{"num_hidden_layers": 10, "hidden_size": 160, "num_attention_heads": 2, "num_key_value_heads": 2, "head_dim": 64, "intermediate_size": 320, "vocab_size": 8192, "hidden_act": "swiglu", "norm": "rmsnorm", "norm_place": "pre", "norm_eps": 1e-06, "positions": "rope", "rope_theta": 5150.0, "rope_fraction": 0.5, "qk_norm": false, "attn_scale": 0.125, "bias": "none", "tie_word_embeddings": false, "parallel_block": false, "init": "normal", "init_std_qkv": 0.0267, "init_std_o": 0.0, "init_std_up": 0.0267, "init_std_down": 0.0, "optimizer": "adamw", "learning_rate": 0.00191, "lr_mult_up": 0.742, "beta1": 0.9, "beta2": 0.99, "lr_head": 0.0135, "max_grad_norm": 0.5, "warmup_steps": 544, "schedule": "wsd", "decay_fraction": 1.0, "decay_shape": "cos", "final_lr_fraction": 0.0, "batch_tokens": 32768, "max_seq_len": 768, "doc_mask": true, "train_tokens": 252300000, "max_steps": 7700, "dataset": "wikipedia_en"}
Each number is 128 + 24 x the weight over its row's rms, rounded and kept within 0 to 255. Layers, rows and columns count from 0. Numbers have three digits each. The size before them is the row's rms in percent of the matrix's.

# layer 7 MLP down (transposed), 320x160, rms 0.0863, rows 156-185, columns 0-159
097:124151186122141178137115088117129163195145081125147138113113093155102118142107161142122154136152096133132107178106122149120131129076138180151160116126141115112138151126144120149121142132086123143112127157169112128151145119108138164139120159148178185134112134124107154111134156146146227165126150136124149131090134104120144161128128108144121130119162108135095152104142149115131136146106128151139125138119101128146128154111136083120156145117145122105082115157094118107158125120137156
104:079135149119099094149103113095143143163142123094154091130148113146124175139145153123106116085135119138158115132130113155155087138151105115135143135120136166142100138138104141123114109139124102111126114133165136129135160111123139122115112127141126118084126109137158138082148139104135214116138135118136147105121130161139108088089127154144115153131122140109137168119108175154147088073096129148162080117118144117093140103080117069108090108170104137153144087141100164108100122102147130
104:162107124120150142167159127101084155090120145148089146168130074095133073119111140128120110112134089097124067126107118125121151154080128118158127123140107150104113146134132134137110138122146143111118115116071158154149137090186142131154091126166094132072120121116159111104142160151128126165116135194109122138108140097114155156111145147139120119070120146128133154097120119139120140092169142108114127149150158091101136152135157152141134179132133115110146109144133137116152108149123133
098:168149120165112106145131176131153079148125150090170119118131135128116102095135137142128156120121120149166100115133112112160093135111135128136131087129128111157132100104152104124150132112141101142095154155132166145121129150111155084163097137145095148123146146071135097086135142167120103122181122114129098114158092154157092147129148094115124156179107097159106137116111139088139148175146110164116122173132115082123162141136126135136108154108078141166141154134105094111100128099120114
099:137083123112113096190162117082144174103090124110149095149107158118125144161154132112141120137141122156093132071144129128129169153117148100145111093134115168137118126101154138164090155173146127125120107178113066109134098110158091133126123101150152118142150127128116079138144116120161142126102136117142137108140084167105138125177147135090155136152141117104151094113123133131114123127137151134107120101150133137145165145167108122090142102143153085102106151089107137137125093124102151
102:111108142158105129129154138138133074107144151123126142129111110120160094138122112082150127141148119095137108140136139160151108165151128060121166080144153145127124100117182152116108099104151117118120151152128145124133128136124120081100089128127139142186111125100132125122167181142122107103134108120160089134134123172137136133138105163110167145126103138163132096123142114117179115119112147108019107151153148176106117153118153108125130112114132156130112149129117127147148156144122132
102:115180129139131135123128168109132158109118135083127102133166104139134118126168124143145122107168163129113149111148093182127106122157092173131116101151101073135152124146118102083124141142100155140114124105181162176125121123122130152131163161141095101107148084129117137102101096141129118093144114150088055147134106102135115142127145090121142167134116106125111137111098101135166116113100092133126117130120159099142185096105142131108108115163102094127106134137156125146098118130101134
103:158135115114123132136095110158096141122135137156067152140074146102105131156129101156153148146165122152166110141087085087184162125115109167150073159113162090126092121095137155125126119160120117123179103095135151122161153120133127166101134127128143122162166175116093112111107131123176159121140140127138110129114134135070109129139113127163135130126126091127147128121115124096092143118122096138100129125129110179120154151141136094102135107115133180145143155119148122103166120142123118
099:131175166130149129142146138102124111142119156118117133115126116103123123146141159095112135093133148090095121132161144167092107151163162062143136129096133148151121120157160103137147159145124098137171141164099128125122111136126150148124160175152085122142129100119122135105145127177159170091139159137110135117161139162158116169125127120087141125161164118111131091125181160125142123092137139145193102098100153148112152088148124150062108129133123145122147116141099125131123093132103123
104:131117122131107144112110089104111133106164103125140114138153136111119121175158147139161102135111133141095112107118099046117138148111135184124113133180150115088097130080082128106131147109110127149088156128139086157134137112123157156137170139120129112120139126126084146145138140120144122134145130118141148135136132124114137137141129150141143151099111133135136145157102116154116115113122106090192101103120148134105088078103154065172148113110125122097135072100182121096136085137142140
090:146107149158088111090112098110124106104124119109155100115097161142146173101122109105108112141092153139139143143103106132094142152140141150175138116126152124112109136144104134145100188136118126136133179107167111117145136116103140140152118155112106131185112201113144118131106111172109101097142148143146158130134112111097120158139115163139108125147122130137078151106182161109127117143128088105061148115128124139083106164112130155090110138135091121139099119095111134143101137113095106
103:156116132153136097164101130137107118127132111144152132120104131126124155132135149120153108114155150103118115123151138202120126124143105077115086100129149125122144107157102137115119062108148156155130112162131123142102114136148126142087154131093138119203143115126114170135146135115139088139119101131164097186125149109138144107144096155176123110137175145133089154146137084118121155153127132155074184125093134153175132142125099141139145116154137171140125115118099143133126109168112105
098:133168140145138131136128134086171127134139161137161151092079106136101165145115122139132116131135140134127099143099117074123136132107152113063141122136124130128127094110134113151153120131160084091155149147095131149123131135116126119105176140122122158108149135130128098131164099119117142110120121097094127120127149128115089162201155129185134096101104080166194106135129164096107139127117145137148168134149132114139130145126122153099144144101117131120097154151050138110144124153094137
103:167152122150099144148160118121158148150150139152145128161144124110152132106120125143127151139097115119199095109166148103164116151154146188120144079159139138134145136098139139098132119146137103114117112118138126108162157156102120138136104121150124162099132137111179176084131158147143117101110121141091070160125155130147110096095100135101129102122142104168137142155083108122131107075153121111089130126142116085154132120156141104140134086129106150112098141145092104174125129159133143
103:149104139128110120145109106131112108101147150130151107049137133088126152115157129174107114147109135150107156117118123173124126102113122112112139105144167110111145089121155180114128167138138126088139133157139133110142121112091152093134095134125075117164112119106069148155161190124098100137135091137160117164095150159110107123130107139116131110088111133134165112157140123119171132122156120110065158126160121107132105141139127118201140124119156139114151109127148159134106127140107135
103:146129130120067077110146118099097165152149140099104124088135176135117139149134094127125109138112138156137086149126134138155156176104119100111129087116128141142070165128124180205092117083130138089143143112126144128173142138122148134149116150116134097101128110114123090129138117138122108112119146140108131157156135113151113130173161108141134157083142135115140120113149147155137180095113160153190116119127105116132130108161137089094135118144116169100166140147134136132123125138100127
101:115114122122128106108081131131160073130121124091162107103075113120134132121127132125122129061105101159123119139141140180141157150101123163127167098161137159167120151156153141118125145130103102102124142125134110119131157124143113160125107124113150124140145117164111156114110081109103042131124159090095161144158137152110108112136121126148090137130164148137122123161139105105160118183142071117119160110137121115127151129096154186134123124103120155169108153143128151100117146111149126
098:119160094132117156114144094170135174146097181160172108124103158139146162134159127178136118157133144125175122146082147154132123143125130137092152170158114138124122136093131186116102133097151149126155149124136127077135108126121096121093113104112129150134110139148092102124149100086132095154107104138097152096092133104122154097147108149162091113129091127138142102158130149111161163141133083099105168131133128128152108133121156162154128118079119123114102095115161140129122110125153114
100:155161093138104122157131104170100111126145081114134114187126090152133130126096129147113109120108104154134081110112140131141159121141143129117113177111159158128142135138148119073116133131136148108126129138087122130129160165123115107112124175136084119135102115065103084111102134118118150115166140110163149121097100153077142108183130156100140120129120145124174144101115113168159144109132117141112143115159135132085149173114135139099098132109086106122124095114098140169090104155130135
097:127116126194135150092145114144142107108144130116137139155102138126101102112114124123097164146127106142148154155122147179131117121125081179122090155138116082129156148091117058150148134157106091177104135110141107115114124107105135110111092147119113105125132128131130118145081143099133144154111116132124127130104097122115115148119081133095135150147130149134127153123119124118143107096070101108127090103116112159115070180144106086136109133153120109134056133102126130114098164115113097
103:152132095108120145124131156139128101107090131118124127083111095153148146078083159134126158109148155130103139129134149193158154123109124156125135143170118112169145131156142087142165126131102153146112152102140179124142081122104122129108102167131104156138093152172125129134087122156138172119133127123102177130140100116134147157115097173130108129096130152134100113125135151101153107174120140083120130151113110147154193122145133157141125128102082127135089131154123131116088119111111094
098:127167141144097110125123166114140102105109133147128115111116097139124093107118118111127112149100117082158163136133120172139142164171100140121141114164095134136163105133107141088112085109120123127083118128075110093140134110086092117115115127100127141086126134147108118160129128108129121119107117145135147138136131127139127089133097122139129119146110103169094117145119124142116119149142083116048164178157126140131114080097145164127157139049155151123098153162103120110113106109092161
096:144125116168100132141133150103167123126148164103116161132164150122140141109150127108172154154114156107156140159118114115105158145150088146144122118105151096155120124074141108110085152127141104126126156126105156109121140156125122149087153124084111087160124137190112129137118122070082189112130096077120143065108142093097137089115096109147113128196151154134096126147139126138117128152128121119153140102145142114096139119125159122150139150119134146090086130143156139132138139125117127
100:130124142117114116138114126135121157116105107156138143121136090113117136080131138144122132087107114113150138136153135076118093137121123128093105124138119113144155102094131153130127139176137116133130114145136117166126110159126147113128106143136115122103137063138141103100113140121124137086147090158109126141101080105147150122094103145069157147080125167098107162135103168099124140123114087153160093130171158143087126098131142122112114107147171096193122174174091143134097170100109107
099:128138150145136158113159119132155164084121137169126081114154153117100122101144144138142158142085137123145175103117129086108145145173120192121150114109140107150087129138114109125133132111146121156125137120115142115141136159114140151147123149102141088187162154162115091151103158121110076145125120120109169135114101144119148106135108086106164146130144134146133124126145155089169113132088076108037120109112116108129148165117115156126150116113154124132127148130113123083150155130133126
099:107084168109148153106127143118107137151122147118113157151144143170142129091113138112114097115121097150131128139122150157106127106102161149120124129135101082109122124165107135100132162161121143112128166075132137144154119128137119123144105119113137136097169098124146129118111114122154175132146094098101125115125130095145139117096128128120098156103155123104114147103100130167105109109154139137228178148108081081123177127131188106124104122134108106141073136155163152129107128146139143
101:133150150121093160107095123154124117208145144142162078141136128114147128094157158155166150140139128133133154146130162089138153116130138176128106118133110130142137145088106161106136150150151123130094148128183108164117171132122145097181132107073125056102143126121125109144133104121135126104139102161122137112153110131162139117071119122080155165124125143147139141164105106139095164172135088120128150123127145151119126144132138180135123106156128101133127126157130122112139144150149102
102:114122153128142142115135129144132130180136109139100132113110153166136116136128118125162090134162135092101138128161144189157112135105110118115115137115102083139143133140116153128079122125142076097159162126148089113125147110114134144103114125098131132083098106151142174130163104140161162122158145132153141149119159135149141136131099125129140156108128090112135147096109210138138113092120118161174144154104153141102128134039160104124116127152085128129117151121145158124169106112126103
100:157118121108146123125109107132111127119152118090140156164128152149136159148147162133117190111109116162114111114105097086118145172181146096137138105158135156130091106147139113149183141096142146141105137113094176123112157137119137147124178189112125125138112149140122103138141106107140095127110143122117103150119144176141128125138090165131167149137078175138160085133111127132153177123128143130117075156144118113118138113129102113122138154093165162159118174133144165103103146144127133
097:106123107147145133094109138137154135139108120077150121109144119111133102173134143119107138104124098123079148110090139109143127127126104159144102147166093087125132116122114124122110144099075117133178069119106161126120128118100155102103120120122147149108143096106142146162171114118117102153106140197145040133157126172120127076147070143156117093105151116132118140133125114151124133157119147111086126148151142099145147086126115120095096119113152109135141108138114115129154099146126149
# layer 7 MLP gate, 320x160, rms 0.0746, rows 157-185, columns 0-159
116:128121116110096117164137112116139165133148110139159105189140124139127081136126089134122128136143095093126117124065154117147133155125119128126096125138155149122146146126131127131109107167136124146150153182096124079115110145098127160130103094131105134159128089092134148111126128165114081184155155126155148135094124125152112130131150150109085137087129133111133148159149102174152107085140096202101101109132174146095115134110096136129118111152104132121114135158095154137107131107152089
110:145155114107158136098188115126137136141117063147114105165119109168105096158125107103122136106088128077103131149141161132130107118175112124139122152132117165131105115116126098088165149154152137134072133147125131153108125145133104149149149131107094187129147099125147100094115111121148110138136138171110100133082122159153127150154170127145120124153093143106163112145119175130148118080152131110088152125174122142104100122131103129102105132102140120171141106128151103142123144143176153
093:131135098133164145165149131124138152130118123091119096117096130174082161141124125111128146143135178134134144121131122096073134123094098083090136125117103122157107137101169091124143119157137160060125088147104126152141135137118156116161138144145168126113132080123102083132089072122185118128174151087131114131135120145154135173125154130133120121152136118087101144107122113096098121126124146102121140142131122130127071154164131090095133151102132174126129107109123152129102136139117149
109:115122125131155103148078133141150118131120158116161091134110142104159106127103118146129156162157153136122115138156102163116137117080114106093155103120131128135135146150154109143123110109135096131126189131133126146115084133134089162078143132093166101181115113087126125124146155153083127079157128103171142142151142105103085117111102204108101112139135173117133135117159123160154110114160090152133095127077107120127115129148112142131125115154091121121091093147155143127097117135135138
115:109173055092095152107110094118158154125089138141157132108160096172138139113157101160102091127093135093132160129145145163152151129124172113138116189109092151136136158130115111139126125136122126166131096149134097133106118178155122148121111118140150139143175152106126165108144058125146101145125122135140179125109108096135119143088120105121106154148116149137152117123088146124106146130128134137098149132161130092107112104136110151102161159119072136129134137134155156114127106104109135
100:089104138125137146118107147158124141118117149125096078109151163131128120160173108161139128170144120115100132146102131120147130153143099116129116129093138156186183163140125130115153150149173105128125193171151146117109114125153156148095134127083146129088129129097152056136116122142074102108153184131106121153113112130095154127126178145119134130123088169094098144126134113112147147138128119136102119181118098089133151090120129109119123150142101138135118145103138110129141141148147114
099:102126111151165151127114122144119111148120152135148159139147176124092102165089108139114102146165152154141117133108155134095087118123118106151126143143136170081109149157092156115136130151146152172139131204119114119113093139145111087151119124137120102097175119116144143133105132128130139159110128068130148147102134112097120121136109154127117138165115074154098136163123107139130134087130078135124125129120126113140129140117077123184124118120154130131081126086103152136147148115140204
097:112174114123110106131097132137120171121168119144174120126128148118139126141126112135105164134163099123112095063139134130131167101114142094157129131129097156117145115164148103179098116125121109149142126126160114164124161105119147151133091152167125135125103105079148156110115119130117123167123122153130147171083136101120167100113143082149143149119101100137144176170155145154141125092143138132112125123154096139117130146113157109142107112150135077154070151138127147143174157145072117
102:110121172131102156089112101176113136117167160068099159115102130140104138095101121140150124110114098099137124118110091129132098131130103078118102103103128129115140152100119132120148124096147148125100087141164115106108151121089145157118163157124173135092163062110127132122129126086164094078086153110153129137080144134105143097121138109163170088141107149137134151129146157133124120122125089123083115119127117150120150141103100131102141127115121109121137146120095108162161102141162144
093:137104136088090137123160113150101105132132158111113129094080090175131123139119118140149100143139139080074102125098155138119165154167122122147148129181128131145168069151104122121132139123162105124108141135097162109139155117108147170127122115094105191159100168137124110108114130122113100104122100168111159113163127129103137138149118139118131137101150162079165147121134140151148125104121151122112101119107114164098151135103128087152121132167093134127143073131131131136097079128123121
126:131113104101116106167115132113127135146144157152126136128164157110170106115158123129118127174153147122153173110095137117157147142114127130126139172138111176103102089116158111129122133128124160145100144134188103139156120123097110162128151123138118107183108104131130156133122143133060138124127117161116132153144174094116106136084112151110114181112109118155134116117111119130186102098161092206107165133104119115130138149142132105117117136153079120100138138155141146166115098097137139
086:114113092099136085115108108132093120104138166103122102134183139156145126134161142134143110109140113083127063125147159132109147105137136164123099109131138166116158141142189176128108150173134155142094124138130107145131116153150164178123141066138133140127141158151075131147128122073117109103122170131160137153127150126117093133131143104081119139125142140123108120162135115104117137118105117141102131124075132116164157147103131128097094149096140147189118103127170129122107132114144128
108:105131158144154144111138147178153138138129124127145116130146178080131102161108103160131105144135118122123106149112154142120108151108107119171125122107127195102174108120161114130144128139144102133130128185135121098113127109119148127081142126091146062131106115154190131080110108154122144091161097164125138154134107145102155156114147183103110140156120099141098125185119144160127133112139094141126127144137136104119137154107118098099056153152100131140122133138133134153131110120111140
111:176086129103129112132156144148156163136129096120094174131099145145132132115158111106126171136111132139155094062162170127117144163143145127160119138176076165096123110131122114143137157107127132159105101153149131115115146142103112129103193092111122098100122156119088113129091130137104127122111131135143132138152163130124118135152133153108138113148077157164189133147088126112139155104166124140096112124137150130110134150119160104121160112121060132123143131096143132135115114089096123
105:117126118148144164107113105121118140131120180136111142145137114128106114158153121165179101122129130131147119162105142127141150151126121155116133062140105110100127168079104112131186148117123157147110063143153118129129110147126128144118186112151117129106151140147084173121107148129141144144128095144181120142120185101122096114101126086133153111113093153142116159134068125163103131080159125127091127116083150148121127163105131134113148138106120129099155128135134160121135096094137162
106:111089121060161136121140149113120138124199093160128137123102116075101123160147099113135131143170139167115133129116126102144152137119126114093126121147083118108116110165160165100117142155129099128141113136152142133136157155142131125099132097160113123139153074119149112110134163127119105146147156073155124177140129126149124152109112161138114155153109167170156112145130104121112134092145079140123110133140140133086153112092121070153139100118094115104175130110122148162162128135132145
089:146150133135088166091147120114119128118110148115100097186141123147150138113106150166132130083150125112098105131110129140167117173139144129147121164131139113125133129169153169123145119093154115138121120158114134111144155175113113168156095145132132166156181137150169144141136115098121149112178116148077122095134147179134112139122090120136124118143087101174130111093130136139152139159159133137131101102120153141142140122159081083109143150133101171165123139110125115121103085123124073
096:137153129089099114142127167128143141080157108137130117111103097147126144124170145144083134119132142148120159123126130143129144094157114137068127154120138148170103123153119121127085166103153161139114100124136120172149113126108096126105168076133144137158151160146159111099132128158184136120138124116108201096158127172161092113098112147133103100142113139162125172100148126140143135084153099150120129129108128124089140097143144128127153127114146133109117126117134136120153124065128190
102:140100077108136128127117151120165116109098148161119112117149120158101096138126133136106141129115137153146129069101153102126136100122140093162116113116170123138111144134132114118128139119098178132126151146056097169198110134112118108146155113145157090117112109130111121153118062117136119098138143139104156153155136155131180168126138110163158127172137097153142147140154128099111113105143131108118096166102109098110147144164110110063129124116134133090137109140106113107143090103119138
102:131156108129067133137143140114117115131140140132154124124117125161117114098116117150143145133135151098084179191138106145153117109125126145128130157148160122121125087128106154153130160119083126145136130121143144132109130167107147124104108141155135145137103103131113167069075151095106092118149107157081166073160120148114156110158084154156114147124126137128127178117129149097155082126150140112104092114118125093135147151172140137132086142150152086128137132078121152146123131131080150
104:143094143120152153125091141102122222164195157107168112138127093141102138138112112158183089160094120120163122119125118144118118152125122136145119168100117108136105140113100123134137113135143132125135102101092087116100086144126115111130135120139123085157097121102147123180140123111144121147123164130126139104131126083143116148143133157132121102120142109103113123133136137117129099122148162144104142144131113171152088106116105125114138113124094137078098083095122165119196120134167119
090:103103101133130138112128147139105147117153104125127121161124163083164104079146161115161116123121153108138136103130131106129159120091110146093131129109138134134118154136109097148118085129110119074157118133119129153156102136102139122164137099080158136144125120138125144114147094120107151096128065164103136143149115126114122166144123120134136188098094123095121118136170139096103157111175134122134114113136047130154072113155072124142109160150110126103116149117130119111169130129165163
098:081122091115146111155137133138140126141111152107178070113139126092143100151139103130141130108108117115139123140075132096119097143115151125128129131122146131118151141110130096107104139157105110131122167133065099154166091120142111134104094120100133105094101128088115097127192161179106132131090117142147163186131156163136124164150148108118112149150128143136105163132134151118112106101125115164114105138150117113126121122150095118150145080092117082138124138142101127137078143132096072
101:122125134153184123112143164125128118165141123115146127158113135145103122101120108150120083132127146105132131109120155144110090136141095095130129148119119133091142128057123089114185176166100152146145146109125123147098146121110100104125144144157172144153166113145174112151122092080119120133118090159167147118115121142141119137142156153102159198118123122110140114126140151081143112102110159149124072107133117135119123114165113134112077163129121100144153134098119093161124088153115123
112:135125090128127136137148109142131164144135115173079084138148101155126139149172168143147121127124170155111162155159129111134157127136129124094113142119131113173096151117082134132120128131103157176128136137114098119051120145140142081143120138110126140133144168108127165080114109124157125145137159119154145122112131164080117113110100186121157106098118167150129100126138121117135096083129123170107130158095134095131137115163153122144154131137131154097158128120150149076153136177142133
097:132083079111127117127135121187158132149115148087141127103114109113146109132099114131110108093116107103157105115099122108187169161127170121141142111140154128117126116132112139169135146126127095168123125156150198122126147116144123127136120111191107090130109109094130130106120082140135118092119161141112124132133094150092120155135200155146104163130129116084134108127150103152127093123112160119125134140168110089115137128119156126147171115153095131148163145143098118178128105142101116
101:127133145147167112106169121149090157098115141159108124107141147096088146143130150127090115128129146174109142152133155153076064125127145075120133139083164120108137118109141091115132121128138125109112126168153146134100152139067130106158162136118107096073150137119135071113082156125158161166152106087103108143132138143137141113140115139139116113132156153126165128139106125126121110122143148131158149136107068137085133144127131093145132142121104148119169143108106142151085174125133109
088:142169118103108091141136161138120150098154117116097106137138103133145153112130136120145113108114090124126109132076095094114149121113083153118118111130120114140169143099121134178113130123132157129139085157153100134134143170104125152125095135148107157129116095148145182087140159112113126117111152128097095104095143128125106130140130093139138154110141164169181118106175097179119136118148091113101119100154086106120116112141106140099138136088105143103169151153148125107147045124120118
090:137088127152138129156068103131131137089134159146116135132113153105112141138162108133155146132160144147130129145157121115106132131144102113094129101120146102183176123145104114104111135142156133109124109117150103137133167135100168105104167116123104118158153178158124120132124121145115154091176118074149134094145145136153113185131134126103122095133134144161132186123140129116098095146163096158096127083102164135072127098130138104131122117162103131106118131127173169113094156147120088
# layer 7 MLP up, 320x160, rms 0.0683, rows 157-185, columns 0-159
104:136154137161153112144126093147104120096079155108122125152141100122100083080125134140092203103143107158139089108135148106116131108110097154123135114095100157123084076143120170128057165105117118151149112142124105129121129148136124144155136092117099121172114143101114094160138142147132124144176139102132157106136171132101113125125123122145112131128173121127149123138131097136134108121151115125113118091190153148098181121144129152110128137126141106148141125113081099129124162127147090
106:110130130090108140124110121130131170122154147075136087136113173122140173123160078131164157137131150100182166128109115108117146149125125125136086131125134139083112125131118108132166149105108136143139140104131114118112119075103103114130153167107152084137110102141120095139125116124081106109121127088164117127146110120114108093153137115110158126152130166127144113109089151149131114118081132155155119094153120119105111150086099147116145128106058118158101184093144162127134172134155108
099:109124095135118102080144089089146155133163140122125109160153140125130147169105112127145120126094094136130127130097124100112152131163120130162085130089110149079114095125125143114074101101133130113171111094120128130122135151128164088148123113108102111120084097155133128127128166080096143158118126102115137144100151072146087085117115150127134136122104084082133117074107084130102141135131126105130150130165127125136137145094114127122165147104096139095111126156098134143111144109171176
099:091111136136118114129131150141109119176142170128129166129129122089107131147139163150121121162142125130073158091126129121141082117108142143111194096120131182109121082100111122110136132117137156091124101127142157105161109110129141125131137105134130083155116073117081057131110153106126138118123120145152120167119127151168138127145135141165180130131116140122170137116134152132105084097092083145119088090137113124141118136174131181139107114163132123141134138123121102115135125092162141
106:112125113091142158115132114169112159137127083118148065126133129172113138139140147140112134124090075131124120108188107104101158138153159140165156158121077164148122127123157118119092139162139151151113105116093139126131116129140141135140154149166159123134154172145118106159114136094160106158146116124144129123100123161152205102151138129138152110138156159125125166130143102096148091131085090115121109108144148146137126150117147094149088149151099107111100142148111157091152100116117117
103:133139169127078108151125154114151101145141124121162101144121149136163079137128128134133075125094130117137135136139187212124091113140101118120118114139140175136138141170160113126107138141115134110121137106128124153129123123094063132155120131136143086145090114129155146160146089115146135126158128130161134151137123114138169141122121097133096129127154132079127075135093115118113084136122120131105142135163149111156138101154145146122129083110140177106102123129104101142116145103202150
103:131143128136109114138096143134171116136143113126122139143106116086150135136121124192113154159137109110138164137063110119144115135099146158184135103135134132137118131136070106137178081122132157117134131136121097123113087135169113114105134165135130136153095115102075170126134139145189099149118132128084115144113152114067130152152151142109123078113097086140140132162127112104150153097126136131147126120082105146136149092135077112152092154132121156108122142122087134150138132097123122
098:111120128136133148086114122188163127132092115110124115156117135103117101128163128090128106118109104167143143110115106100166147150113120106146162126104103157153153073120172131157131143095097149121089104104102098140133146140121108205078120164114119151111106073118153113114158148125125124143118143142132120116129148144140107144137123137146106128117134145170122152083118122176115138135172098092106177152129176126133133110138144132138193192112125107113143128120101106119112129139149137
102:152130154159152133147105099102113128102134132104179108121125130155113106113111136160124120138105128137148125120119094130193134111133150163147120104149075091143099135111085135172107128154115166103110108103099138152131138138111104132152094120174129148114144109089110149142098171111139091143119088147104119133147072155124157105155169146121192143147101139156094158138136116120104147122145160117096122089082176139120100095113112122129157122114124112121106099136122109127141119104065137
088:119139188160161125157149137068111135169130125132120115132131118100115160129104129118170138126121136118151109167113149132111082179092141108135110131118126140138161145116109099131109122151161161133161111148152046116110082134139103143130152129111136112140141096101126155174145107136105098135130136096138088121135146140125097135139165149082168118178121114122095099144077137123100126109118085155120133100116114107131104133104120149095136176142150138129124128131155176125114170105103161
105:177075119104129131158123091090156146127173096101100082106100088092141143145115127103142106093141120160130148155177099126128100145133117139123143137160117159138140090125127157103167152125159100132069146113162152179148143119092142129092138132101131120132169157095158129120117141152101141108121134166069112146171118152151166100123115102143153111132105133163158135124142125137130108103135107122155159139124141120146161116121125097140129091092114098095133161148158114140114122113119100
100:092133127133144137103128138154162121116087120111174126174136137119163128105146134142122134116108129103152126134132065092106132102103147169111095154138131139135111127130128128114156139138082121113107105093082135132148101151130123179179096129133168113121187102130140164138154151143162077159116150174125129122193111092141125161142103106148115135140139123125130166162116139140152128142151120172096139161125121101185122153126139126132141142087144138135087164125163121169136127151136162
102:145104132136116151074137108132124137117086188095146126133123132088130103142130154100117102158158144095116112138141109138125113112159119115148140108127139119125124099135159086171148141167134086135134157135115131129157080118150160110143140141093109095091097160157079141126119104115145145158135151137149178157161131105113126117163161103188158102179153119097106091153135139136109115156150146100136108131130109102164108153138117145135109149093105136171117124168141132114119162080153096
103:103123115151186123153162209127139172132049102119124146139114128112145092160137076122135105186131146139133168117119148132142120133101172087111095097112174144122127107139087138127125115151166126096140118144114138142111116097169127141147139135115166113081103124097141124107123131152124099141121142113132105164129121133131130126165156118133109153129154140115121099136130126147143125123140163175121113163135130098136092142136135105146126123155112087132158159086130168174087130140122142
104:115101115098125135125161131147167120075076092129113149117112158127128155161127134143100126136138109171125140155108113146164148165122122135133150131138130122171180112134120171176146147117121105137130154153087103139123092106122169132120115177116129147146081099154136138136124110123110144112086182164143104094119113113126091172125135133187157112111116146117089099152144153148155155130093103120133131128130149140131099136169135128078145122117121116130111109143112110164060109114086141
099:114154104142184116137167112157136152160134191124126126122156091140116114112121135128082152155180128125142143136129156085096110106175107112131156095091137151109100097123145129083190073141106145169132166114127123147109148077110128129127136126088141139137177111160138134125154108108126140141123104147131130122109111130153116156111168095128143141090154125102142102114132149110137075087142128161180097125151118079097134148151143163126133122139115094151114107136116140147131126116127127
101:133149131150109138107119169151138112137109119172154106104141085115124143140157100139146082089152099151150116084140124131085134123098108118119129138143102166155171130125098163144117122158141131095112141139117147131146090123137076116118127102151133117116147098115138087107143144112140102120171146129075135084149094094169118146094097055111112117153127168157146150147105138157103139129116143141111145126134133135128115098053119128091113144136090159123141133105136072112141117152101135
101:128100169118149163114135153141126109131124141114145092172148147116132156097128118161150093169122146092145139111109113129097159187116152110131107123143194094161117073086114143143083118133132119123130168130104142115125114146136129133139134133141162167153099131158164155161126166155143123139141145195121117144149149132135105095089093137077111117093117128106082111084125121100123144128117148138140130102130139133137139116097144132117163169113153169096117155118122129170160114128085114
097:088131120118165148121134117103103139128076118139111161106128158154145145085113144129090159112165153144134166069104083133144103134083108126162097112123098115134110137137108107109087132132134161092175098130126135139107123144103092141108163152196136137128125118154127113095148140101137123173126137094146118123155136145145100145139142173126106106132104125134153159134108125117141127120112130109139081159169159120107101124157129105137150132120116173122153144049139113095140143173141138
103:149132098150159116104167139165154121100143140106151113104161141151137130144157152128157114174112058134132143128116152120119141115103160135133104129141117106087186156098141084147114110107113150158150125132155090190138084114132102120171121146119147119102108109145129112128128165156124112116110140122098130160091137116141086121143140117181120140071127097118143161152140168140145114111119133151110111143119090131142097115159084117100135124085115080101104120134112099128074106120131133
098:149148094116110102098165146103142130089106142105107146131147147157126156133116106109078153114127140126161136124138158159126137127110113141130135154158121086163119126135151102114154154116103128152082084121113103136083097157124110113097081136134134136091154141123069107145170082099125143103104176108097096141138097159112104161149126156128173119105098148127100158153129115127134121146090125130119156124120129129148162126128119127155126122164192087156091094117087103155118135160127099
097:174093128120155142149176125142088147136144160153166146181129102094094161134081092180136152149114136135133129101105145098085128144108145134133155148129156100149128116130135165154144117136156089124149115115162110095115103112148118089161117162130147086104101143115158106134143117140134122144100070138172119135139149123070104140150138131125122117120135095071096130132164173120104138157132163163116153124109133102179125123171102116154118137101139132142103116104150143123136118124109127
100:136145150107140153098105110152130133117163108145129137155093114115120125135133096139155116117101127107178122160115186167128128158128073146091084107100086117125106169089124109128150106151140110138121155154130114148127153134125124136203146126104127147123136070117131136142109127099136135147147132143121098115094144102121111078114154098127092082147136166163112174149151097140101148120164152112118174146117112144126101127163137134123141116132137169073136125088162142091158141142143144
099:140123107130112128106093124105111112108101136152128127166134154097136111083130139124117112091126133132107144133153115141146112139107139093123162181130118136151125119119134146143084129146150101128136120154141135125130102161221131168154086122153167140112110139100150143165156109111175120150163121160113088081161139155082144147146105160159127118133074120142137137107143104159130103158105105141115161070153117173099145113147144124108101104134140172111161144120134152155138089118115137
103:107123104109126157127109108158124161136117131115122096141206106116157134131099128088149085139101157177183111123095136066120167161095134141121132129154132127121148135154136135179149100116122118118127128153140146113140145117137116133144113098104155128131110128099133122148160125162134103130125127140113150149100072106129093145094100161125108151139099095115117101119116090151113140102119130142159157112119139141147135077123145113143136171151091178118130143108076115190107105092157109
099:137081118098141135108126084122135141107150160105155164139109144158175121114088079140107131117133136141141095114112109136150120160101139137104097153119120116145117165114107111099155086100120183121142121124124105087146132137091098125107146135164089120117141107100136127137146115126129157142124133176131114113107141122100105115100156146154104122151085118110063107161106115134143133101106167147142124124157142070155141140129126142180151112079112128128098129128149176186166123121110169
103:171142147098106176136149176107102121146147082160133116124093101120096093116127107144129117147162171141129126151127098141144126177150107114123108114118137108147104117166103100132190130113165148102131162132136116142125092114100091098126151139139135116111100133058138147172100083151154140154147153147133097123130172110141070122164113163084118097120126148119133165126132141154110124144110168132127132137127101120149149096119091105146169139143104125123139118153107183137126136116144139
101:122151094159113158164151109094121138119096141100141134119162144145127124117104103153146073133129130129109138142144147126130144150106118122101122161120162100103122145078103098096145123124112124117176183100113142128143110135152161111088092082127171161115159128044131134170122124137132090153133106142071144121133109140116135096114140139125120079191149116140099141124136094144118135166153111140127135142123174151102115112102161135133127130126087147102162157116116115150128128097168119
099:098163126100131112106148149143117136106123176154176133169147146125149160075135141143112126132165141146134113134112155149143186132097148126083121155131179124142130154098160159121121149085056107104137127123125171153181166127121131136101100119130093146130117140134110093096157145122124151141094107137101162127108164125171096151120115081136121168115116107119098081148134136154137172132119137161129127144109153150138107097133130147149145150073146153116125136128132120170141143138126147